Weights of a small GPT-style language model, trained from scratch on English Wikipedia: no biases in attention or MLP.
Each number is 128 + 24 x the weight over the matrix's rms, rounded and kept within 0 to 255. Layers, rows and columns count from 0.

# layer 4 MLP down, 224x896, rms 0.0781, rows 0-20, columns 768-831
[[136 133 181 137 153 146 142 118 131 136 151  92 142  84 109 129 174 164  98 142 134 130 116 106 140  72 155 120 104 119 150 112 145 125  89 158 120 129  87 179 116 153 120 120 122 132 145 105 138 152 176 108 106 139 107  99 127  78 136 185 153 167 118  86]
 [134 125 126 145 114 134 150 163 170 145 152 135 131 125 126 121 149 140 139 136 150 127 100 122 162 178 135 104 133 120  91 100 125 126 159 136 187 141  61  84 139 118 134  92 145 116 134 139 124 134 191 203  99 137  91 124 140 103 116  97 105  83 146 130]
 [121 138 130  88 156 140 126 175 123  84 154 117 121 146 141 116 151 146 114  91 142 126 153 113 147 165 131 155 125 147 115 165 129 114 154 102 133 139 121 153 174  97 136 113 164 146  73 176 164  92 187  96 121  84 128 127 156 149 129 169 137 164 127 157]
 [123 126  90  85 124  72 145 106 123 138 106 123 142 104 126 125 170 132 127 150 105 127 149 157 156  82 136 127 139 128 155 159 137 123 177 128 137 142  85  99 147 156 141  93 136 127 113  74 132 118  88 145 138 140 126 134 154 119  98 134  93 132 100 138]
 [150  96 127 141 146 143 121 114 124 124 128 143 144 127 155 131  86 126  91 143 121 131 135 179 136 171 130 108  80 127 123  84 125 127 110 132 126 128  95 119  92 136 120 130 106  97 153 146  94 164 153 127 138 180 201 119 146 148 123 131 144 134 165 148]
 [155 148 131 110 171 113 146  63 124 149 125 147 134 131 127 138  96 162 100  81 127 128 125 123 159 132 113 112 130 135 150 101 152 154 135 136 136 120 100 123 152 138 120 108  92 103 106 126 188 116 128 120 130 133 113 156 130 162 141 109 111  93 145 137]
 [ 95 132 112 136 120  57 119 144 177 103 140  90  78 143 141 131 159 130 133 168 147 127 102 153 112  75 117 117 128 108 125 128 134 165 114 174 128 117 104 194 133 140 125 144 131 133 103 141 116 124 104 144  95 118 124 121 111 126 127 143 102 110 102 143]
 [124  90 122 137 162 162 121  90 127 125 118 141 119 123 133 125 110 153 149 123 130 127 157 121 121 188 162 123 118 130 146 127 163 109 184 131 112 113  75 113  78 146 126 106 129 139 139 147  93 117  96 127 132 121 104 127 147 144 140 129 118 128 124 128]
 [105 168 112  92 101 104 107 122 149 149 136 116 124 164 101 133 146 143 116 129 128 131  86 178  97 177 142 193 106 132 133 132 117 122 126 142 176 133  27 107 120 116 124 148 135 158 127  71 139 168 106 138 144 111 167  63 100 132 111 129 115 207 111 142]
 [147 161 130 135 161  72 118 130 146 180 142 115 173 115 120 130 170 111 125 139 116 127 158 132 149 155 126 175 126 119 146 161 148 167 146 161 121 155 148 151 138  77 108 165 134 142 159 106 140 121 132 145 118 134 107  69  71 130 137 138 127 176 123 150]
 [124 153 160 114 132 188 158 150  98 136 156 140 135 152 108 120 112 160 136 101  97 129 135 103 128 181 131  78 112 152 152 143 144 151 144 110  98 149 136 122 150 137 110 141 107 145 127 115 124 151 164  99 118 160 130  99 155 137 147 113 154 194 114 141]
 [112 173 109 121 128 134 151 124 149 142 121 174 154 121 142 138 126 197 154 151 191 132 111  89 112  82 102 104 161 102 103 153  97 117  65 133 129 119 112 122 136 122 133 138 142 150 148 124 175  99 148 103  90 129 144 155 146 139 137 135 126 144 137 137]
 [185 161 161 137  85 127 116 128 177 155 135 149 127 161 168 121 104 116 127 109 135 128 125  76 154 165 157 163 144 137 167 146 157 140 156 116 115 139 104 147 133 168 111 108 116 138 147 153 165 116 148 147 105 129 166 112 150 110 132 140 128 130 138 186]
 [139  38 169 137 141 124 135 136 114 141  90 144 137 144 138 140 125 206 110 164  80 129 132 136  95 119 104 141 103 172 149 136 167  97 216 167 101 119 187  91 124 161 150 101 117 119 133 151 143 107 127 139 173  92  85 179 130 167 132 153 121 160 167 166]
 [144 137 122 145 107 142  69 134 127 158 116 131 150 110 134 126 108 161 111 153 136 123 127  75 143 114 174  68 161 128 127 116 158 125 114 142 112 134 148 152 154 144 133 154 133 160  90 109 138 141 125 122 112 134 141  97 116 134 100 135 115 123 145 134]
 [114 137 130 143 140 129  98 109 129 142 128 118 181 118 149 132 107 140 115 106 122 126 151 153 146 137 165 159  58 131 127 130 100 123 149 132  93 130 126 134 132 143 110 106 107 116 132 136 161  73 129 149 181 148  97 122 101  97 181 131 143 123 130 103]
 [177  97 152 149 128 140 130 156 172 116 153 136 166 116  94 122 145  74 151 131 168 128 120 128 138 154 147 126 154 102 122  82 134 103 120  89 108 129 138 133 122 131 150 167 127 101 132 159 146 174 162 119 143 170 118  86 162 112 108 148 118 143 127 165]
 [ 84 107 108 164 130 140 144 114 129  86  99 171 113 107 116 146 120 161  97 133  87 132 128 135 111  87 109 110 123 106 137 158 137 130  91 131 134 133 172 180  77 137 117 114 125 150 105 135 106 146 102 146 154 109 160 119 133 166 109 101 120  99  98 132]
 [110 122 100 169 126 141 158 120 155 109 170 128 131 128 122 120 141  92 165 117 170 127 113 156 192 165 134 141 161 147 107 113 115  80 110 120 129 138  93 146 134 163 145 143 123 119 147 120  70 165 106 123 150 122 127 107 126 110  96 131 133 135 121 108]
 [100  78 144  84 168 114 105 140 170 146 143 169 105 157 122 132 116 142 120 147 113 129 106 107 156 167 133 162 137 129 141 144 134 106 122 140  95 140 110 150 120 139 143 147 138 131 137 101  83 122 127 117 155 119 145 144 141 129 116 137 108 161 121 173]
 [144 123  78 154 115 158  85 108 104 128  73 177 150 104 157 128 118 120 110 140 115 128 168 118 172 124 114 128  97 100 164 162 104 132 109 129 126 133  99 141 114 143  88 117 112 160 115 134 116 137 139 171 108 158 158 119 114 125 140 119 185 102 135 116]]